config.yaml
bias: "none"
tie_embeddings: false
grad_clip: 1.0
warmup_steps: 338
Each number is 500 + 25 x the weight over its row's rms, rounded and kept within 0 to 999. Layers, rows and columns count from 0. Numbers have three digits each. The size before them is the row's rms in percent of the matrix's.

# layer 5 MLP up, 896x224, rms 0.082, rows 49-292, columns 168-223
120:480476478513467497473462532503521499473488546516509456465511518522500500527492446502511534516564535489531472501506538518535500536466502501469450520493501501506509513503
055:494496488527469518501477518521484468490548510529479513506431495510529479507518505506521488469492537477535495475497502480518468519500503492479489495514514532483516478513
098:501502490486513489493500492512518479511488543495454492537476510527499490479472522501453523492554564457573511483521464469549484517488467486493442470508526476493514462515
097:507495521466498465533485505488544487500464544508497498499530521529513492503492522548483465508574531529533480534495496488537517559492474532479483491526510519521504464497
113:505462496502497535493489487534467536477504510493489474522509548527493520501487489499515460476536484521469485503489500471472510529540492498444467498508494483499470486510
120:471518483535480520473517486530515499501491465529472542469481504527511544483489518519482518486500543564514477512486509495523506507483512509445507511500552522480515510523
104:505495503485490539500414520499546516524477518517540527482464493517491500501501484544501498501538500468462553539511462454475502444512496523483532517509507463516471481511
045:498503484522487501554509497550519486498526491522513487501432503509520507492456503512498511477475545489502518502569484518521455496474492525441452463536500539509476495561
096:518480481498471506542511507490486474510555513513503440494479514537531468499494515505528522490495503509504494489515464491533438504485442498439473497484511522539554504502
098:482548538495481468479512509502493476528513507446520465517532475534576518499536495484519514524488467483530483506503481505462508513455506514484480485506500496465478469506
105:481446476497493476544492515507486492455500519519489468488490487544470492486468486489550547513515493475512493524558498530492484508434543484506493483529545501479470536493
103:484500502526488547509514493498486464460491466495479485510464469507533528497476540492506527519510495470535529485492515490572489524513494493490484515515510509479467424524
102:497506543512509511531479514522495460500514528484523465500493520467527448538433511482508494518528551478542486474504513502471499522465525487486473483520484519515529432486
101:509468462549474544484484563520517489480479514493504504524489556495514524476462503501528485465447508487525552451489483524513448457506518467505489510548501539479470493473
125:505492514546482483528481500545487470425499497519494529492447524488524493501466500500525492501485507539486519494489517466494506529453513483472463526520498538505471484506
105:486471510519503534499443498530522479533525491524467496498508524483505511486519539496471526472476510497508510492499488495495487501464467510502459512527495532509490465503
053:485454561498458527485480562532508542503551485503475513527508472486509491489498524522529495478474525499493518462508514515490478480499521495458479525469496528478504524501
097:482465494503491501488511487487525506495500484502511502519493491517495501484511525524524461499488493505503526531504507498493499472532541461483502521522559492479470474571
100:511496511514466476523493535498510522479506476442469518534491513558508500535467487503507493500502526543528486472533465494535500515534503514458429454477518470464460508493
104:488525520514457498494474483499518451529471496518477487508464504503484464494490492464497519508502488502545559451542501504506513478489497514489476501502498519485446490526
098:492478486503490534503469511516472430507486501465508474531512488525511476460511509512525488496457471479531455460545527506463480488504536484494497495539527476451503536500
096:468485551464510517571460526512498526492461511507474491492501500552491524538489512539516505528490537438528478513510474516490463529522484559470492497476524526482492529489
048:429489484474435502518443519519506449477503465487514469494451501493492498494487524487480491457492514515528514436499492503515477527466536513468441538500496486502466518533
105:486536492502499507482516498522527476504487491517514516472479468527538516499478460539490491472494533486509498499507484493507472508487546532501473508484521513457492497504
107:492497476505476486486498526533484522508492488458464551478500491517520486485474502504491515489487500516529552506503455476525491486514487492476508497507502495459468455541
056:447468493483454495515488539504489467504565536530525485500455498503506474516500494495519471487458510477521494486549465515501493507485519501492429467504545508469471483520
101:479472531521484517520518525524501501500482491487500516503485488483495516482498502445547448449466523496511482482544499481477510529516527481513507519480564487444467508520
112:489507502505509495494492508523511486434545537486515519486464447511523467507505514561523511462535509508470554497489510489480508477506512506474467540534496497485540482499
048:445457501506457523546475509550510492490532534491508494533476522554548515505526479514513456492494472513479527480510489504517474519467497483465445496482541513513534483528
121:469463491485486508542504568529452476485515513470480469493499525473499495528491502488504513487481489457486513501543503521507503473519499501493500488496503466483468497505
048:454477501548464517506503518573509492469494534513492508509503498493535478492474471519515514516483548491490461492549469486499477494466511534449444488526495528496494485526
103:462479479548484492491515530508479485475539462523500480509531524485510516483525512461524511492458502484500501499533505551506498525520498504499470534505511515501516517489
134:453485478518514514532518511519480493472535466523494460483496513501487440487504481496569461496510507550521469501511483475482496540474549469488452465513532469473501523491
101:511496477511465541479491474509523468493502506467459522514467492502477511476494465534514487563484504513554491497506465510531467515536527543482414499555490507488464487548
101:462513541532498474493487473518471497457486535535534478518479538541524485545469514492453502485495513529532472454515487512549476478485501500496513522481532503493502513485
107:491528466526452508489477516514500508485500485488467517476470487523486498532526505463497492520503493532486493533488521470538506494472463488497499481496549527478489531506
127:464511540545499512472499510536480526473551481500486515503522497538523460498498476478523422474480488473487506446513494475462468531511513497480472491547533500557514511532
101:483481477488504504480473498505525489478497461497477525539526498520517496503518508462518494549500494506443505504491514476513481457488488526484500452536488508481520539498
096:508524487468527546508467488496467514487522457522557503521510523507545509534495510509504441484543570497485500512482493492527485516508506470462461484529540537530545456490
100:481480489474515500463481539522484486503531499503513549510544504493535487476456495465495494462478493527542467525510510511514469513507516494502523528502545504533496497517
097:461518516497485482509514541554507508511556544537516537474467513458493488500478482503471500495511523530555498429507520534550496501511509513511483489523511563507515491500
107:491461512437546511497542504532435516504503508532488542489473487492521478555499503483480586434484493520479521490513493518517530508477510475487521482586475497494493495512
100:498485461498501469453498489496500490526515491516535527513483502475566495492533466511499525495485499538505535452470498488527493474525553491509479522469484522509473524542
107:504508500508501494538491569515465472502517491484511463494516532505541483466532543483424494456478544483515476526507440455482499472468517504519482486489519551523480461497
106:501461511489441501532493471520499494525473480517511546477496535505472501533503492470528559503526472472495538472555513512508525497484498506473498502509493531504463500520
096:440485481529512483513472570503504468504480491477510438533494525490501492486498475460527529501533511492551473513526488495480471512529449543500507465461529499518478504482
043:500464476509446498498482527557492473478511551466483534469513504482508484490504501516508472518471533522506474499533461492521494519512480532493473435498526522499510497517
110:472515524497466499499529523513485485464540504527500477445498503499499511504465518489504457508475508490530453462522498547482489478519516534458465500528475477508516482469
104:483492527508504493469506513531442546436489496474465458499493486486515524481496531522462532496469548533456487500509494506494476476425493536518485498497553489444499482524
111:462477491475514495518508526533489490438516488487523537486495503508524523496506497551491485524489525506524510488522524487524509471488470499470506494488478493509532476533
042:506471528555501525532511488519498517466518513548493504491468489534507532479491494512496506483492497498506496504523482466491485557507523565424506504528515544469477514520
100:499482476530521512533469501535564513460497494481466495465495508475454484513501473453482502477481502500509490468480526477463464533515507499510507493496522474496494448541
099:451486520484483566520478512531532476475572526517537529513503515485495508514527502509546524496543483516500479492501478529477477514499496532497462496524521483503504504503
112:495478471531502514514484509511506504485502479458521515518464484484516468522510486489524482474511494542520511521515496461507480470512484537488506502466544486488475512541
110:489469473507448464506460516524537491517517492512512520550505551492479508556509492482468495503487477542509508457544505486516505516528488472498487462468516555535485504534
098:503522543484489546482471518485501521493547452567499486447485494512481516538495559469486516530509516503519472522568536534522485531451506494475488490498486441520493495529
100:506470465535481487509533513543493487483483471491534490462514514540527495500523529484537494493452502515495485520539460495483491539475513461469487483499551476510504524528
104:439498499518501511491481551555433478497504531527511492522546495529537451530496487467470512493470475501505515522510499508511490522484483518490493505500542564502516507488
108:469500481483496508498501464521489483502546533505494457523471547465501469532460505505491502457445485515506531469508463475506457538484496486511486517526492515473488487519
044:479471518478446501502464537540510501470505492528513499482473479507565497473486485483539504475509550490530501491540472468538488517499554525471489525507522516477529480541
102:516491550475501473499459474489494489491486508479480508473495505515541477491493481479523525507449500543505484492505504487514486540481496461503489468484527500502466515555
045:503480522550478499492506497499507499511526500505516511534497517489509492513473484502477487472504522487534504474550455482486463498468530488457433504516545538497460473501
096:458539486506474525490499496515543479486498521521484485504490523457510523485477486462508467509492499522515506504543462470498497449507511526449473484538482515508519437491
101:513492497449514502487495490517460509454502501499508505519488522506493489544511491480536491461462490460474463458521471492539467511467522489478460513508490522450474494488
091:505473485462468490547451480506467541465513520494531523501486513543518540547540509456484529487497479554491493506528475487484496507485487502472477473504499522475438518492
100:458462490537489557483499510510510453482524515542487474453490482479504503529443454467489524486470488502522503501518460513522497477524502514481465539501492516513514476524
101:520515486505501490489488500497533502518503493513491548496477515465467478520524529513519463456500502507489506478515505444472509446540501478493485490528544517509489469526
108:480530487456514526534443488512514543479567522487514510506508460485520533502469479539507522494495496486507528480498491514459534469520492516504492497489474490494515498502
103:491507492512514491496530484490520537494539477481543506502463513460498472488525527510536536474451487513506526444529505505511491495501529447507506548529510489506512512505
107:521483468532508502530503500499513487472481539468489486505506540483504470498524488467532482503525486488490480486487464517512484493511500505441484455523501459530514463513
116:505481444527508503497525505560492543484522460474525516507482537499533514508509533481508530494481485536503511483501537513480470527499554509509512507521533541461487513517
100:479515498539490516468476503499501513495502488522496529533514548470514493431515469488488486459541478557464487508494504472461488442506552472519499494495510484488490483506
098:476485503533471521473536510496526455504494519507511482497514524489560498471495474473488541537506524477508454499517468469505484477524510534489493479520498494502490475507
099:475501536501494545523473481550493463513510490458496467496502552489514507510546445525537500478479501512511500456486506490502536525517472488537494442514493509515430486518
099:492481478487496511503476489500495497522559564500477502506512515479478557498507484494491516484489509473470496463524518452481451488547472504451500494500500515528485497521
106:468458461526491476545477535503494481491520477492483500464483548509505494477521459498535534562482466481516521478560493497512518477514456507526511463546490537525478505490
110:497496489482487520524461494540490500507536530501469457519514543509496506485522517511546528524541493499546452496493490489522447495476475490501483510503538508505519543491
098:507485510494481481507473521531460502533543505531484475508429506483543463516497482500515524527486515503499505492561457473536505531511488508469472508507539498517475506480
101:489508525523483521516490535520509516503520487490496552518519508494469460478554496489487512488536518500499485466514532494504460485457507484500487478477483498534483476477
106:508481495542496505531515468542521501430515542503513527515481530508514519509499524550525561481471545521458503480538502460522524480458514526500496484481545550503505493493
096:483453492532454495514504503524505510506512497474548508469534550480506494501492483493515457452495444536476494516521524494491478512482550481510477494459514511487490498524
096:476471497472492542527532513494505461472520507500517495543499485487486504518486490486497485475506472489530503506533478542495508468513490521498445530516534450471517482532
105:503465514503526506528485488498504489490536492534517488460488491509527485524495554459467506533514495521533474470526522510555463525494490504405485513512531551464514464523
108:495474480501472527535496503510488524483510475507510495469489549503500515513452541508450534454503553501471480500482538498498513592498503495427482483501542535504500513517
106:450480497485479519492473481514506462447501496494482475509514548514531543496499524503511522493496457525485521495514496522496531550501457478499508524469494456515497480492
118:461508537529503478476507514492510475482545469507482538534519505517488462495500498525538497484514572508472548461514454469528478514507520469487414471498515501525493480559
119:425490492522473505528489495517523448474496464483498536525510459491515492450480478500479495496499521514538544433508482502520495550513530532514488500523491449535465465497
047:455465525530516533521469512533492499483533517525498494490501506508523500487486510517480508523486519551494514462495503436536514476495504518476460505533526495497466511512
103:485471467496482492494457525492443492499525484456462506510515543474463500483452548459462475452428495526487504526505452523495507524489492473498487522501531545488502496484
097:487494514463466509482465496501494525467506426500523493458472506476542528533465496503475501501502500480487519483518512518511511520481450535454453449518479500464492521496
107:483463526488501528517500506529464475496498509530483518498514485529498484473469534527509508513481497502507465501517492532482477505487555513515426494482506501476484486492
101:461499562535539532543521539522511467452483471538500515488475541501495491509525491492487475475542503491506491464491506512536474490547561473510477489510503474479486475522
120:498484502469488512498484489503505524485492478443542492525477511537501423489500532483496528524490512519507502480501509491526482490486547498499503466504537553468520477531
102:468457510522470505483499491549470527516511494536499569438488507490488524538495537489500550477502473520502497489518526506527475514521472523480507474523491470455477536543
094:488485514516497510523515487518518536540562533476515540503478547490519548511535514497538517461481463495460499480506510508479486463504530477507494488455528485450461485564
095:518481444483514483490506488528542488507518508484475551501511484512488462482498485557511470501494476472486464497500502488518493486533487470506475508505518450457527505534
103:473480502485472525523505486521489503502507484480524505483512523482496472530492468482474534518467499489507493493500550475489497520503498495497494487507531516527487530509
055:465454497466454501514455519525494487500557509516463493470478557500496478487503513527514548510481549531518475452534481508518464515492505533484476515522526553482452523498
096:501469513495509510469504500511482504487558486534529529549501529498550533494477526550571536467453502482561451493511498487494503495525472493491490469492519498483468543513
045:456473533490473470531432534549507500483540463492531510482461495493505488500456516502517525518474533522521473463537501471514498512481506490493475498495532521506489539500
094:520497511491457498514475537509496542516548507476526514483477510498498499495500529498506522487526499469473494485561503450519522480486492491485471446504496498433506513484
110:469485475526529517513480497516480503487465540491469539551492480513491515475460548529489459486533496516532518498495464483511522524549528502505492504499478475538497522530
046:482490503525479541532474520515524488496543475523506491472508515491528509495450483514479487484515516501506490477555502480555485515511467538452456513494507548503497484502
102:485510501512470483545503520502520463501537490540520485497491507499472459521472527521474543486491487489517485459522486524520495507449473510486504524470526564497514492495
115:499501510531495454480487527497515492493523497488494499549506542501515511511480440531497475477513526505492475510520523493542477470470559480470450499532537502490493509497
109:490480515480451505498491476492429512526499450496511513503508541491531463541475488516531515515476470458554489452523500467509488509455493522508505557516502494507499530515
103:493475505497456459528516487504491492504513502500453505520474476466478493494518500554460510524493524511499440469550441494489502536545469498413460491470512476529489497531
093:445526518512477472532469530526470505477529489455533512540475481509517459545519499484529485449504495518519541474491485507494516527524521525528490524463499526510466489525
110:510503472529513501503459512532498534499532516515513469504493544496518491484516453508519511492519513520509511497503498487523477531469502472427508528490532532489506519553
046:460466531490512527540458526539545469487533526518486485507454499520541512511486504499498492505491564469510461509530507482502489472469482511490444498561517533474483478510
101:477508484484483477510499525534470452523532491504531545475476495490531484514515515510540482490496484490547478451519489506467541537500473497503472493502538485447478525501
100:495473465508460493493489528573502496441516505504539501460516503498518498519502525482469501511521539507542479475500506473545531536504489543462497492482525518512504500506
100:504486509494470488513468572496479511507564488524482505510508479480519535494445441493472486474505508502508482509515467509516496502483522495525493510513533482495497530503
104:493487493496443519509465516545462513511526494536518470509480515493479511504451546504525552507517496483553520513537492510537494503497454529477482510503480510472460488518
046:495465489496481502517477498524558456517532517515518507503468486500504476493513471525511519469520533503500505470575479472527505505500494536480486493475530493483483469528
100:489497486542522485459505485531484489464520537511526504532502533511489504515547514465496531486470547532533475494507524508548503498469505503520483456496487520496485513520
107:487488507531473520489492489524527456495537483472521498522514470532545535489463537485502522511473512517533460496502490475469490517462526506497499505506520503495511537508
102:469502508504524534475488504513493476509461552479498453470490466518492526506507509499488522528572552505527489517512423488524488488491496513508495479529512497458550449504
050:460488491514470498499478563534485482496534505523507460504471520505504503512489494507490475501487549489495482484542475502493502513506531533483452504505516500505469511520
114:453487522495530522526527539522480501482471542526492541557483487508501485460493481461455490484471484526551485454518500483492494531469546481497460471511496485497522484508
110:468486549490478535555496503516467514488508508510492539507490507497492493468476476453546507503470515488514474519516458506534492459488477555515477555521536467475453480515
095:476529529482447512490505486484474478506516519530517501513503482519523478532550503496529548536495489504532467497517494442547493496449488484540487508491533488475471522490
110:477503500550498513498507485514463463444513496531482517503533516529493465515529445456486492508557508519522488466515479461502475483505526465508449499476504489505450526546
120:490479544534495522488482530526520453504517513505498506516511496495509456524466512529520500430500487516493477515509512525485492497526527493473488501518467494496507517513
109:488494510500503507491496494499514514485462476522494525530458476498500476483437499507476462485489472498535495495514520589526498487474505468491473479467502496501486528488
099:516494469481442482521484544499510520524516514470445546493501507485476519487527506492501513472528521498469478521559531513511534505480434516470464471449553479508501491513
099:526492489472501466528470518520497445499476512520484535517494522503497503470509521522534515500481517554526473516520498503513460508500455495496512478534474523553499503486
103:471499495561521504522496508537511503501498521477538540490492528483518492487486505507520493469518523464498506455500469460506488532510504549502497485484462514544540455492
094:491527511510482477474431477504494506519501506504551475488514498498532500500509499496500483503548506481560483501488519485522493482500484507518507471491506520488470500513
113:503520496508472510473475493498501474510506496495516491533471518495484511514474459478489496452536539524496464473553516519516484506540541528442466483499481502490468503495
107:480481489516478470522483544511512462531469490554487503513437488502489494515508481506477504484472467543500510527557487509453461500487481497476522492518521462550508516512
096:455483491535491518484507483513492500454520472491505501541528459504506491509488529446499524433509550552468459499570520530491531535528468470517501476458495495512489557535
115:421514461522428540498485488545494488476509476489504462471523515508525528522515509498488536522495489520503493486496527496513504485510497513494515488559519534525466511541
109:473502491493515494516486515565528497494489502486508561495424532506536478520507535487488543456483491557553512489524506529521444527473539498503472503514537533509482495528
106:485521479522506513482474533515504487454529513505488509504501532498512502497488534542511510534543495503496480531508525478500495481509477504508474487518515537482523505496
110:483516518561494487520489540514499496478493503510527498476486499531489513497532457481514497466479534510477496502499477516510484493506493506494482549506502502484452522489
135:499460513508467510514490523526548497485522493496525526484482488537512497486516451532509496528524499489532471509510465473501491517507486498466507438487519498522459483533
103:487514489540497521465515498493538512482518462510490511538472548476534479493493445485508460458526544522534529479495499537488480490505488518496515485515522485518479488530
098:471503483497513477487512514523527465474446503454522464490518493481489528463477512505523489532535478483540521463526482513485518503549512483521487452471468481484468459516
102:501470508499501517502495516506508511521527505540487547513499506504524467448480530504484483463487509492500497531500504466483520497491512494515507496495502503506508502492
102:478456535501497519505520509480536518506501465528544482464501490509533522545498489466501494484437490510483505495518521516527493537536537506512453481521486483476443517510
120:479492518507476523478470511528537463515500534538511531507506496531516523497544506502525523521499503472509489501484470496525502523494484480482460506501538522440490530498
102:461498502485518483519499511500476462526476581493493430468473513549487493510522469502526533525472465477530459506511476483518444504528481500468512495524507504450476483494
049:470459505489511510516460542505513500503567473494520468531506488503514492489505506495472536476473509529524495439530438472523488509459469492500433524512528501511480507533
118:504497506512459477539495509531511478442519491504515495462454516536460491542502500508476478480457454533519524516496511543505485503509501478493444489480506511472518516538
099:474529553520500462476510509576468520503481491507555501465512507480499481497500477468525522472497476496502539525482507516478492527522531506495523506486521536461461511575
099:509498490537462533516511452521506495547521461514533480512479525521514494478531549478516501510474537517534449438557539529532475511515501495486496512538480477495503489495
111:475474508487502479499456502522532459488504511492498499523473519544500476534534467537518537524509542495486499507527434489538440522497481532500460509510520504455489528508
100:493499495466510469464489490538505539479499477538501533559509497508510449486503485503488504448531545472529506505529541515530483477475537464507499548513502544509520534520
102:469464531538515520514499504520529462510497502476493527504464552531494493501517448554489491471466517539480492522487483470482510464497457447518494473517506491516511469524
112:511502465516465524507489522518472483479486515552508484474467508513520523502461462517514504521475518478472439463505514533485492495508460510499508525524540514472521512485
046:453458507502489491526464469502497505498507536531484517511488519489520487492433461526489449496482548487482489475531502505537507501534520516468427487510502505502508512546
101:465442479538466529454494477513425483469507484511462495513530529503460498522538520497512522518480495528510505500519466497510536567481484465506479465489526469516535514551
095:505492498474459534453481510495513493490518487514469538467504499518520522483506506532508505505505492525493528463514498469506503537447487462507487535504509526509507473512
109:459554514487482480509471532504491509490488537508521498490510509487485471463457538513500508495498473518515486505525502499520482470486497535471515499487495473481519464478
051:466489507470481512535456495558473503501533502538510517514496494517511479487491509517471504473523517511507525478518469476488506508521489500497455523524523488486479458502
105:433500482517440527513493520505533481534509534471514527507503553495486440493494508528527463482493476506529476486481515508515470488493492542485501493484526470519498490567
101:477492491520492500524515520527500480492518536486496486481440523506543471500487505545487487473515482516472511510505476457478501505511510459485499461492512568503517466512
108:492510478461479504536499485557540462534486516477464491519448542491496513466519501508481504508498491478529516523488479500522496483503560493509474468499488521449485497501
104:487488488526528488526463508500524486493504478451518506537513514506488482537463486538520441473489504523475500471511484499492515518524526505485492501550500511517496473473
102:463494515460523503460484475522543468506548459502485522512482523494539496498446528483471532484536517517520487497509482523496454508466451478496467495513500474524503493510
050:453465511541495513510473502558510524485521494528470490513500509536532489458490501479491496515505504516503508482533504479508473515534532504462451514523547497497502489508
101:489501547497489497524459535490525524524518502474510484485493511520490512497482535506509480511509486452491482491503465524482466475476501588501499503515528514501513475488
048:462475491516441493512505484501470487509524507524525481469483542510495464520494491475534521474509511498510465504507499536478468492502493529426438483497542531519519485515
154:499491507511513482527467487503489517487474472486500451504484524522552476542515507517489499500495531517494455504518513468510464508461542515484468462512536490472488459519
108:481495507541478490532478568524495525517511460489525449495443510475473527504495509573456514499541489481475462513516477494484523488504541516446502473491481509475443458512
113:478517502501491527480501528516506470474503486450513494503475536581537445541498481492476512463485531536516488503511525506515497517482538493465498517505530498486514520516
103:482520446532481492509507470505517520532544484521485516515526519486494510472537482495510519502505523464500506463504457476535486534490478516515462504536535512463495497546
096:480512566462496439524524517557488468476473481465491505470485524535527467493490479494527535489516483509499523465507490516441514506470495487474477510469502521500474515535
104:444490483500542507509504515515467475497553498504513474463486526484496496491501527504528464493523515450503556478512512473512510513538507481520509525499544506506481529516
046:461471553469491498498509505530532460506496473491499506481475501549521483507494497475485536492493503512514441491505473462496451510506475487451470514525539480453497501502
095:497530488526550491569500463479518461474469496457535473494488544521472521489493519521467490478544548501529479533509535501486455482473540494498515428526507522504546515536
109:484481483545477508478476548510499514479503466477517489486506494460511493472479499521501488486475515465469500494498463539518462511489455512493498484517525461505506482512
096:445457501484440533505529534525495507519509475507532508496522494509502480501489510446550472535477454505482475475505508539511498466468479514483501469519460474464457511559
098:468477465461481500515498508493496514527506478472546480527530505506472513505494474541484512509513477498546541520544517464488489486521509538518500564507530523503484513490
096:493477505503503496493501491492526490451527519521541504513505515519503515474440491472517487422485504508489497498507512543503457468516515470477520526497507481491471497504
103:492510501476481512483478548497499500498531560449502501474498478491515483542486516514534494530513531494535510515533477508460514511439516565497499507478512490483492508493
069:480480482528485479518483500541552464463494476556481529464489494533486516509474504491517496505506502512488547515560520511469478487516463503482495460528505509467481497495
099:484510520491484461504447497507507492512506465516501491497457495501478479504537498493528465518494497495533522500504518475478467524468529563472478523543529509491482537501
106:465499510548469479507463490516474531474493494521525481451486494497510492516461545490463499509457514473497473431523481533517486479505506545499522452503515498475477456499
108:485480437454498519480510518538475529447501456502492528481508498456467488491535511500524490515514504519518453481513520502497472519486461528486485500516538474489511520536
103:520484469521502462502472499502488482464498499466432486474509517526524517487533521519509494491498493539503499510523488462473488523449488507513497487526504499515519489503
053:489470499487514485481482480534488491495542499466485505462509491491508500472466499523504517476495513524522512463554502427528470512494477527503447499551502482520473498508
109:492474509477517500497482511488547502481529502462497527548536544533487522450500494559466524490507534522516494495484494498511493541521514490488483517496519483478466491513
101:483458474527462501565500524515497476516500535504523498507509479500512515495496513467509479520481519482512480510476494494498461444491496482481487524490477509481500465494
080:432485521507494489519443482524517513474532481496484482534495533500466488520494498471484536515467502499490495480520496446500488491517508506505503484510558518481497484553
110:483478548501504474528446503539542466535564506492481485502472488494515491521537517544490544503505526497482546527495474520531510497464512498506481509512530508490507522495
126:471473513531467535536509480512529519471501479471460487513510533470511503493558490535527530485529526486488498510500472478469478509482497500508447506468543499467512520492
095:460517511479470491506499475514479470470487503459464480482502541530507515506519529501490535480471494462469502514511503519491474477481502526496497471516527461464498505511
100:454483506531502498511438460527499468462507516498490482513469502506522488536469472563509487469510537521514481505503502487555457484484499517486499504476486531488501447534
103:480464517505478490513497511508553494443505471531540457480525502510499508506494535471483497531486501465496449476503467525508505544483474580484502481480502512508517478493
104:495497523477498464553436518520466500501523513500496488502497514471492545521481507533537501492504474477560548523554475510517439502450502577470510528525528524498522498513
099:499464499522489557509481545479512490491499494535527533451458517479484497468437490492476502486519497515468490450506518481518501500474500532471512466512491514513549492472
096:497460489502490478535497503484488516521558527535549471553530496485530476503458502522549479477466491494474466454558466489467457526477493491472482512441488528492503518479
110:510531531482477530513509489498518481495522488519486492516484554503515531545482514502507489498486529496520476468487498517536472473483518451494480515525478509510523507500
104:451496512485506494467495505502450523492489471510508521460447475500482456513471492512483470520483501520505507493565508489533482487515522481491459496512511517474475508553
101:511496475522508472491497509513466510493485480467535494483507500504506492503512535489469512510482521514500501489493541468485498559498489488492493502571509536495520471517
110:502473527515479484557479522529510440479498506507489503464479522520509518518530520517487519524504500518502516496498489487512487487490481462480492473489519475504482515533
051:446489481480470507516456511526535467500531537527498475547496504526536471480478470480508521500519494494542523445577444463516468502494538507445420502516524515490484525541
104:496508530505501481487489495505527495476496472508523536514472510480534509461486503495476456462528529499482539482502480514493480483539498496480490509517510475500481532510
106:497472512514471512452501541508463492460522511517529512501448476482534495527524511500516453507463548494518428498534482505478536459539474526500493481500510513511515491499
097:469519476515454465516475510505554495529538490512517475520503530492525461464493496506517509464545494515508544446526498470523487516509462487511444497481493487565450479523
094:499515463481471498512501519509481558496476519499500465551487464492521506509518464501502491531501499488502526487556474492531512522513495503449500449479499531539453499543
111:490503506500466484497484528512480488512490495550517511490505489510459549513454474494520482480505504552517529453505487512511503492479475547494483510536499480486487498490
105:495496492491515481445502506545545521484515462466490494524515459495525517495525550520473533456507476496482486503496526532467483486433500513489502529481520496487498546525
050:444454490550452504503451504557523511495534507512523493495437526514522515509448512512502498472488541510519467480553481511506466513513451520487489528533564518474484503488
056:494456470503467539510469518542514510486528492562509492524488493529504501528481496506514484486484492528517464449554507495516437557512540533471443499530518526469523531519
101:501445529569472540509470498504517462539467494520511542495478477540509511471539487514474465514504509504509513500546496476488446481525533498452474500534524503523474441540
108:500452506527503512521501500514523487454494497546524499483477523484506489531500535467488525500452463556481466490518499488474528516512486520486523459520529537540519513488
117:475460453529469535516494524508526490521494494504519509521494497533505541465511500530493517489487465476492458518499505467477505480502508522514485511443559506513437537509
042:482494525520490516507471519529461509476539531516483503489486509543507473508494478520511477512481521516537493490505452483483487493451496534467434504520537500510473511506
108:460499444548501473484513532512483529484522485523535533517453495470476493454477487475506514493513545536516531481502482453482512516513545499511475513528482512516513518537
104:480468519525480508479500532534529501523501501506467518479460513483515455513549485485499512487505500555488498491505478473538526525484475509515484483458507486510496535492
104:477467528519528524490488473535497495450481477492515483493485499514551487503516508503526514493488499509513482515486460462494499527518504486477508526510536492512525460518
100:501465503479486498471536475539489522503520518445501491499504533501533475525524503481520504447474478492484531472505470495508512482479536479524523489477518480489480502534
099:488492500513487534531484528499477503460520527525492496551524503495501540466491476510524474514475446523485466523504497508526489473544532503459504515467489487531507492527
117:426500542524480468530454499494507494500512471519491479524495456502527504500469537467480469516460497475498468447511468484499514492530469515472504449517532529504499447517
107:501535522441469524503450511536487448474516549464491501501533471511507473527533513535528518463513520457493500459545450486485471523486470481509465501522493500470493463499
099:494496519507507496486513506503508497438517500501515536497460491494536505497515491493487509461482534522429460472559473487490481495505502580515505468511486525526483511485
045:452504485550497534526466521506543504487549498505503487500480500466498480527483502510496492509505527482518478489499505501526483504481516507498444481473523485514464513559
100:513496508480516549520499481511483496505454496503496489460505510517493531518483501504481470533490501484478521523506453519526496518494485541458493498509508538505537435494
101:494476506466490533487477466496521506524558508505541515513496525480507494499451464508492517484506499467518493484526484546473484516542482487478469510522511474528508491535
110:496498523497506501538487533519492492447517490463508500529502523521545488504513522469479513522511493545512486491538479490467487507490477532484514485512540538494479498481
103:495486455501472523499520511497511495474521472462505492496539549491501512500501514514499518512506518498465503506512524519476463453480505537490518492499507519512535523490
063:463500497504465516512461515525499510489505468475528505523508503531517508501472495496473518468496547487517524490521503470498512500505478480469502502532522483469481491529
094:482479525497471506509506501521538513494501507530491464542501552515514473517515555461514503496485494450525538526572515474509475485496523542498498460461549475502459499533
099:496500478463447496475466535501520521500535489468470478545546515493485520538502494475501494523511510515490521459573545497485497537510507502502493464516507518531463474507
105:490500545513534552528480488496511493513508532492520469542503518461482495524494474500486497474489532512498515515532511528545510533499517512482452538514501544506519512508
101:490445468513475518479525452487485508453557475492521529522518504469512474476493469440529491521493509574497485495528500480498458519524535487474503505495502507504535495557
113:516519490456520497527484526535534478503479528516490519502467523526547518499491490484472493490506505540490472480571523485524459484451558511489489497444543536526497462525
052:483488527524503509551469500511534497502565470518491529518444514577507513505459493509502515502520537497511478487517506482533456499507516520462458528527500516528506486528
113:458499494471483483493482527516469517454508501469520460463474498466517478527492512540516541523519480496496477496514497475510450496477502543487517493476518456489490533510
098:503493517481493536455505511508480540495535465465495506462513449518499523512520549514513514444516533505475469510515487533491467544447465505459498523476485498513522506506
103:488461484473516498510465539507501520500521516485520461505486479493517511496517479506476442489468521516481484460517526482499517506522516483478470511502505470513467499516
099:444531507509505521467503482521448528516509495463514472513490513518531517536525505532522526454495490495510474501544486524486520485450497520492509570453527506509486522559
101:494494527527436498523448521540477467478485543463491501496483503492474511482459454499501487479538521493479497531512490547514502506480503548484480500492505474499521475491
049:486513505508489498516486530533471503494520490517520529498483538512500468526491502502463538523450499513496497475577463499529481515508515510493468452486517480472468499512
114:473491519495472529527432540514531495498507480482524512491479545488488534516536492482524565476494526515509487505504524499514491475493503515496489511532552503497491494497
098:484451519469506497486511521490492516507471481515465493503498545528561419459499506499513500501525518541521481449528474456491520493466462506521469535525513512513496475534
102:530510516490482525528466522540490479498511474484553448501449498479511494524493476517472437540502525467505489492560485494503500491469509484475499461520497464520506492496
100:470470460574525537516503572514518467467489487509497558481519532487484520490537476481485557496510514535511475501538496487481487529521473482428486491512507504532490476512
118:472460468495503534542505503497527507502504478442505477515520504544517492545507505502538520463502492526496503497518506489516545559477484486489481535548516500479480494505
113:492539510467492497498487533540500512468494463495504498533514542502497458477471503466544468502477509464557465471516514510469504502520550529516472499525487513502511526505
099:503529508474485490485492510520469446530532549509518530476459513493536470522555463509509511507512472491500490521569511470474530495502505503524482521461528500445458492518